config.yaml
intermediate_size: 384
rope_fraction: 1.0
warmup_steps: 200
train_tokens: 243800000
Each number is 128 + 32 x the weight over its row's rms, rounded and kept within 0 to 255. Layers, rows and columns count from 0. Numbers have three digits each. The size before them is the row's rms in percent of the matrix's.

# up: layer 3 MLP up, 384x192, rms 0.155, rows 362-383, columns 0-95
# down: layer 3 MLP down (transposed), 384x192, rms 0.142, rows 362-383, columns 0-95
# gate: layer 3 MLP gate, 384x192, rms 0.16, rows 363-383, columns 0-95
up362 102:135158104176144107075150124149107147116140111166108083152135171138145127120089128120115082148138140111061130114142084143130133112089145163094129091111114143104124176132177095064081100147118035123077157075171111119116163159148123144104110145181095116124080141170096197117113107164106086119
down362 106:159166120126092136132096142209160145119131162176177069127106127127149157197171129137098125102181060111107177120096129106183127132148174110147116037154146124127130136088143182148200143187112117090142170138105138123141120107124162126087093140063102160155145129120128122128081112130132121157
gate363 087:108099108130121156138116150094079090098170122135163159113111129146102222121178131134149104094139080138146129153121195126099135161127117147116117121177071149162110141104171170132099183113106139106174151136157216097092074117070107154107108153085111130120116175072105163104105105152126128083
up363 097:159151122148170088164083101088166122149118191150158063192125183129145205171160055162126138164077148152068123140162159124155127073128124093171151113130138153136138171125144120146117120093134189139189133110136066129177150153169158147134157090187158117105079125099109112184208125166090146129
down363 098:161140123175165120112173110088166101115127190132148158109052144119153108094099129105092116110087067154052111118148101087129134124103109117123099082159122153098054124209102102049164107104107140130146099087063081149113127121193108120165097219179131128096168176148105111176120120131140139156
gate364 102:127093168134155138138180109130127193138201088131121104131134150216138105157156137140081154105106087080184136170108152142111109150157115156167130081071090146120138103104131107142156149129101148199149160086135115156113086130080121112115139154150125116212120099104011146105189165096102157063
up364 107:095114099112200104147106156174175140164071191164099155129101143166093089110156159170154169098160141135110160172169110132113124141127137157077149099122103137147101134109118161071170091125083116137186131176136158147145169151091150158137120113137103191113099116169124171091154146106096065121
down364 104:125117089109133099195115063170197152180124143101131054098146137151145143157159142165109151100044128107164115136175142127078092125125158186197145122113119109164153085112121134149141128124137125142125144097148173159095124096072098090130128164186134170112159124124096097085110153107129142112
gate365 105:168177126213190163136098137172151146148169113148159139151131231137103133140154140137110143182159117095076124126076141122141197113139162147106130131064095144141113136147109141156165104167140135158135097149209100068083119144131129092104104101154179139147122107117134108128119050148139165103
up365 098:092156119159149117184158107114148134083162209086106191096080140113127134139109107120073117144078149057139158114095170117131072124129074144058092108151108152127120117125139148155130117122140079131077149089118132069118078169143144121145118174078104146176142176116097058096089105112104143130
down365 104:127168126165174146110123126149136120133061095083079101126173113131087128110122130163149125104079143123160103086086155060107142126077160131150078121095137184106140137184153143095147086120112108116152102124197105115095131155160102168163104111102171134127161129114190114099102117089041149195
gate366 110:123145095157096148120124161096132101154177198149049161170145161127154153127158135072085090107128187136107160105169134124132155171141120132155128131138117183184094170082139153140124107150104220170109150135128104088088127187097155099144123110073116115128138106118149161118112115084142213079
up366 105:094086165104155144144129145121140139129133113088092085082151118174128162132124111125201063072159168205103184124161080139180076078140140148150091157107128225147133117130140134174154099142178124177127200145145179117107042157137149133123196083112158087103128132102056099125121114138191080121
down366 107:160189138109143144161102126171043187104152178120130164111152128095169190140162121137155104081128193105110154199078180164082160178169173144164155075118084130100134136153081161122059171113158158117117130099150113084129089118110119119132127067112093167077168134164103068128111130154144117158
gate367 097:104096134198138120189089161102071133146121180136137157085143168112126081137077159100168107138090133103141192166121124105166165130122119168110174167197172030081147118159144173105137125183118128105179134149187094162166140123128114077161142133166093108170099111139132123133155111111164153089
up367 097:093071110127142164179068116162151167143098093117157151106149097117133123098111099108060128146154179067104137079135143094108148156174134131149183120083147107119178155046110141097149103065090132094136171114091080131148126102089077146067160103130092107106149138130079152112101110122115101181
down367 095:198102187115121163122119164134113102093125109116141136132137150112168169094110206138079125155151074150174119144121121155093146185094152089089149191164062193119119118097187046136106214136094133134124120106086145139153155117129113123155174138154118145133158090126127126134129089140110112134
gate368 113:145152092113143126192122053101089138103138150119173100155098128103147182148128169136143114216111140107180181093154128097142166058142114168165144114170137144118134112101098184122103114112153128185104139096077112183063107115145172155140145160112161097190092172124106192093147170129112159109
up368 105:143156150138133143161085114172184145122139105123144119092095109150061065113093137092110120164124110111117178118145106114088149098073108146102169210197210091004105122124093124187183102099128125101097173123121128113164200159148090077132091125152104158141068155185104111165095164128137108128
down368 103:129181121133125123109098106107069093059119136105124139098104170105077134159111159112139147144115155108156081097114100091167140074139180110174120116104158207153105101120080052143129160075098117107122124135160134146123144170167147184104119112112150109126188137053124151133172114165079085164
gate369 102:138116063099147098143138142113157168102164139153093120116119072204132148118156100121101118127157118129121096083120164119184141131138145111147107076145147133144160135139172140119092078154101166102134141166061100066121114115113163075119118133131111109073168104147088084058114158163118095145
up369 104:132125088125134151105165115172145174141168136137131124135104119130095154167135174096120162139140175171096178142085137121089146125129056067091141096110113142162142095104036198142161112162123105175104158112105179197133143127144144129165115100129128130172122132160115142154144114175093069116
down369 103:146110127061122111109138080072186114143138087096138117213100153125105120163112161150145087151048135187120073133142143134128176114157132095160119098050104146183139135133128060099129133147106147180123112132152166093101120141099162174182199118144100128081134095179097163132115112101131141164
gate370 099:098107170102152088144121149110111093139103094108166164105094136134134132122135100157125069103110164065126141154104136143187166099111143098096129163129135226146104149174099181141095146131078086135144119162105161127107143161134149125182089132132146147161133108127116077150154089092085098129
up370 094:108171127114101140167180118106132165129182158102148121111153129136142140133142071028134117151122163155097142141126192089118206106034104162160205117135173096195177076119117059150058118165105158153114169107121129133170116148074132168102115082121090101120091156153119128134128150165117091104
down370 098:131124173134125122139123135108181178118129108160155121128184165111164157116107129123133128053154125117149150144145104129145234057155087158085105123162119142160122177112101151154109113089161158177084109135147166066148155073129098101177196118062165111158135104092120142119169137095088120136
gate371 103:131090097106124189116184126158120167134154075089082096117100079114134160159155126159136147165126109076131124143115161148196060196141065104120164127128182144149158101212102106154100127134130147153127107121150107180117151162108150141044220106121162115079123090162097119166142128160084172134
up371 095:144167199102066103108146089085105092120161101106115118154140064074177148125172133155101121109148171157094126126121109120104105074081168093128139147184077129109105126137098178069106053131087136136176154087141156127124124083178129146171088193118146091179144122152123121131123134114131141117
down371 103:069116139126065125109178133160130121145145135185151097183124186174112086124167144100138108147120140174170088144143186179166135141093162131131165120093120132095151185087128139179126127099098186131124184111104109160098121133135188099152177110096105125109097141140132121119180193100180112108
gate372 091:113119131103103072121113157069112140100137111162111157142088157161150098136115161142134140108099091133132113114138178143097092098107205152153150207141138156155129146117138156076173111125093110124131088124149067123094099196123107131067113091162102107138147112135085104099125105153143100107
up372 095:120085138097126119156177127080151159119107119093131069056063146091108094123099182052137141143150104092177194117139072165075181069120099135128174140217132088110161164092170166097145117168123144163127113128110142143109118133093118118111116161108073137181108166086117092095157133130104128107
down372 099:154171131093157117136120102100103153166069138131189121113079122158106104129154155162147143161143142126079209162139167133082138160090100122129091096158125072107084142117098096078149112181100116099116146096110142127117140108089149163114127161143110169074044124112143121127129154037159178123
gate373 103:132133130191115106195137141157116093149179127105193162212092130115119145151146165141101073133147079090124125162100152126061104130100145099143178153089181190111160137125075170163142151102090108139090110166086191116166147110098156096144077128137068135137149102095068135116164113121140151089
up373 103:105124160166118076075154114156102086134181086138114108085164164135104119149158095108125104201097125118128080089097152186120123189111075133143139116127147112095129178140111200133137139130151142137180097117118095164145126104132127094124150148067108103153110088109144124134084166146135155149
down373 100:139109112134159128124174098091047187124139092120126151082126150092119144144116112139105143166140084116095099135121153092140073163103080107070124123089100128072115163119100145084156114161182118135154126097150076140142147088135187125135184121109078175114186112125138140142085165147122145103
gate374 105:105129146150118067138108102114169158109084117110138095107176086135149108131136147095157123080141098132113130147141181137177099129123123100082101099122188181105126170145087105118114088099182135126145093182107081102151168158166141131088121125082108116084197164149128076088107094165127135094
up374 099:175083113137081083071082127164105117136150189118165104141185127085071118170188133155134144174113127165110132123166092140130112152172135108106187135152100186135174126109128101171085140108145120148163089101184155152149168124125105185153155094132133155113141183121146109152102111116102096185
down374 105:116128123104154167127141107137138120151154102175166162098105216136163079116112148131104131120105113120132182087089133091166090147187139108161117098089178134115114097099089114097156144126147063063135125154168124151093137162132121144167125140160079029167149180125184172152148113132086129139
gate375 094:172144187140070121150117182107095168153140172148142130140079188098114124137115126097090097117129100132176085193139146084102141184099184156097129116072109102129109128067166126146150100155114137164101124143137211101025166136116164113143167172115150094156106136096134095072186155172110128095
up375 100:132111119184150169093089112154107177164079124166155168130114127168118126091093152137079078158152080115094108154171110116181117167125096101100131113108075116096174144157111129143138123124116153103169116182116140125113094095102098126158113076106118082104149132221124185129135131076118106162
down375 100:164146161107130138123171151165114104133154102137105140136207131136103108124093197074107106135112174143132150122157169116117154134139155103159113079160159127195065151161165167097140094124163153136064107096089072155105157142187182122147106148076132125083116137101115107157052112231115137124
gate376 089:134061171138146147143178134138158169153126116116171154107091190074205122159157135132117087130176063140126135152121084132167103101167086100150149164176151181127161075070120149127102150142125142156101105098093118158130126131127104090104143161173068123145153113141153102129074146154105120132
up376 093:152083123093168152077158135139150098116118157132089121146135123148078128116089154095173137152035127095061136146109135124111100074087142121171128158129170119105075102144115111145128165159103042138096143154097176126089086125176126096158164202135178082148090083118152134141079090100145166147
down376 090:143153144156152144176119092149148122173135076142155075159111147101142188137123177145056092090113161101157145131099099108099125157137170168170125152103112179149080110107117132164156103202086121132092135152061166138073077204067105103133085102156115100126120117199089130153097134091123174125
gate377 094:123170076112152117148068081146082149182098137105139108166149105135116071112113095157127062084138193122133111165080115174102124131121092131124200195092130195103135104015124093156112133111132107203154104160110090126109156128171101106136096162205122147106099142137107148119158120123117091124
up377 096:149153103125076104101124128157102162153091144103122193123106111105129178064157179152113097130068153128133109161103134065123151105144128081104176110123162187143111073079121092158142045090148076100138063095136110086133176125110094139143108098080088133134201169138120127172149050166121123176
down377 097:138175155073121127142119161181112132111102159174129137073143113146131099093134114102123120084183096172128160137123104075104141165133127176152099078097173159136132114119131179110175175094162147163149143123123131064129076122097141096145060132132111109121119099156127112152121054107102113134
gate378 085:192141093126126152097099158087121104139129155138117170209147138121123175119126120115183168126137152158111137093128118144112140155228138171134133119113075135090114103124112195099128097100118165120155091125149051095144151098110160077128094137140046137160112100171099170198111127133126132095
up378 093:125120090176123110142072142196165134201129121159092151081170142124122110130071118107066146133133174150110140138115103118164044158109111138102087121094092095146112086115103104114117120156141113177138143113199130113199116132076179130157092092110141114157125071115051096089129082103124152150
down378 080:135140174089136104101155186120114114117125165105138065123145077136108131064121126133147075081196119124160111129171195133131164146099168165134130131170131110155181155083154129099109146105106124085128156123149100120103213094122117127140138160109098113073175152126141129148146211091146136123
gate379 098:116108160105104070086141186123091182093127150092159109166149160135150093181104188088157132114150139169129131177149155119162096089128098126113166103176104103121142141127098119087125080071131149104124096082096148145108092179143149168091098096173156138059076134166170150125131136115074157168
up379 096:163167110105118131150115138140124182099102173151195159112096139081124034142125137143161133165162094113118116145110136107148088080129121160147130155128169061105144165071114111080117093093061150103152130133104068139103137106149112142119118154120110116097107148133200099083116185139115143158
down379 102:129136101078159149111158079111066137101183151197121146104145124094155114153098148119104115179141085161124072054178074051205150154157075122141110147103107175132072123144078093093149174158083152191082122117117097077113104126115121110073110124151078131109135136118176143153099127140155145122
gate380 098:131155122134138113081092125075074148132138203086124102196196162141169131104133104102157110108126075122140155151125125139147139119110133162100078112149135141156098145172165109075224183117142234162124121148133109105105133066108156157099118092188153117149091178119131149104138171072129117173
up380 096:168122179118150162132139118138104101136172100062137137162115152081150176054108116123042126105097081080137137157162133110132078118119122141052206149177103167103123052146127098145164176123127119137156137099141122129142127127064147137116116147111133140126074159174134137107114112159140108124
down380 100:153161148101190075126125102151151126077150120118153155109102118121169131172122125105130130168101142134155096149107100072160096141127127148075140119120089172099095103157148155105097145158148110170176160148113117125101206062165134045112136066106145096120078103157050145153100168077200140112
gate381 096:147115153131177127103084138109120040096167115136162134132096164117164129141095117127076113152075096167111165142154140146118187111163111143147094119125096155127121169133039148098100184170098157139119160111110074102119168090082117133142103169119125194148157083083128153167078156134114102124
up381 099:171096197130106096129101145159146126177165127153077157148144186142094075102120119087158169092141168195168076141177097148124150120154126127122186135097120093112153175103095174110095179119111176138086052160109095178090159085129166170167162143140103141065116137163110116113123168086127102130
down381 098:202067115156170136137147098140140149092137109102101111131128089078121143102172141130135138110170070089191110152157109127182132124147103112075096123145146122107106131149133114094150077144111164150159134111130153149184121125138155137139054136128143084115180206105174160116113066068130120155
gate382 107:133150124121152109185146128095137129116111026211132109132099166145191137127096094137102089148121123124105105077119103129144053110143138144129161150097132128131127133133096174099164108183202148168143116119089107166132111050150114145124092105110115058093139088127115206099122092137131156155
up382 102:157122094145146224174142150128138130126176160088120161095151185100113127146125114092101145173112119085127120128090124113038158169108142111114110154117151121135133115108080113134135115181120099116110120068122109191129122157119101130098133138082150069088171124109126113131085188182117144100
down382 101:155106171147069137097108100105127110133139143113068184104157108129149108104091100126136155113107154154135135183111143151146120148117140134101103139128105139075071080117091103101105115046143145196122111144156142090163070167155168134134121131148067185181163057124155160045107155158115154154
gate383 099:117142173137150142078129073125126149157116112127138114163113091181147162117114129124080120182138105172094124141087189087151099183106082091171089158182107165153119167151125174113072041115135149099144209094100124101155128119126167170097077186125144152090146168108108107101147132107184148160
up383 099:188124161114111127123096121149178146175069106135149158128112081111104101149184102108140102153138151095078082087121133117185146074077103119132140121193131136100092112102081161180109179119091053109074144160063115130146123112113182090156181171166140100108171163126070174123139161132147154133
down383 104:113147121106129119144143155194089103191092084144106118098111139100082147190125090124078199172096106123113099125113117102108129135126142188094137140116106148105109168091161191108133125122100066142178135123071161106138100178158105098100141102084162141184115152144122137124186156126126123069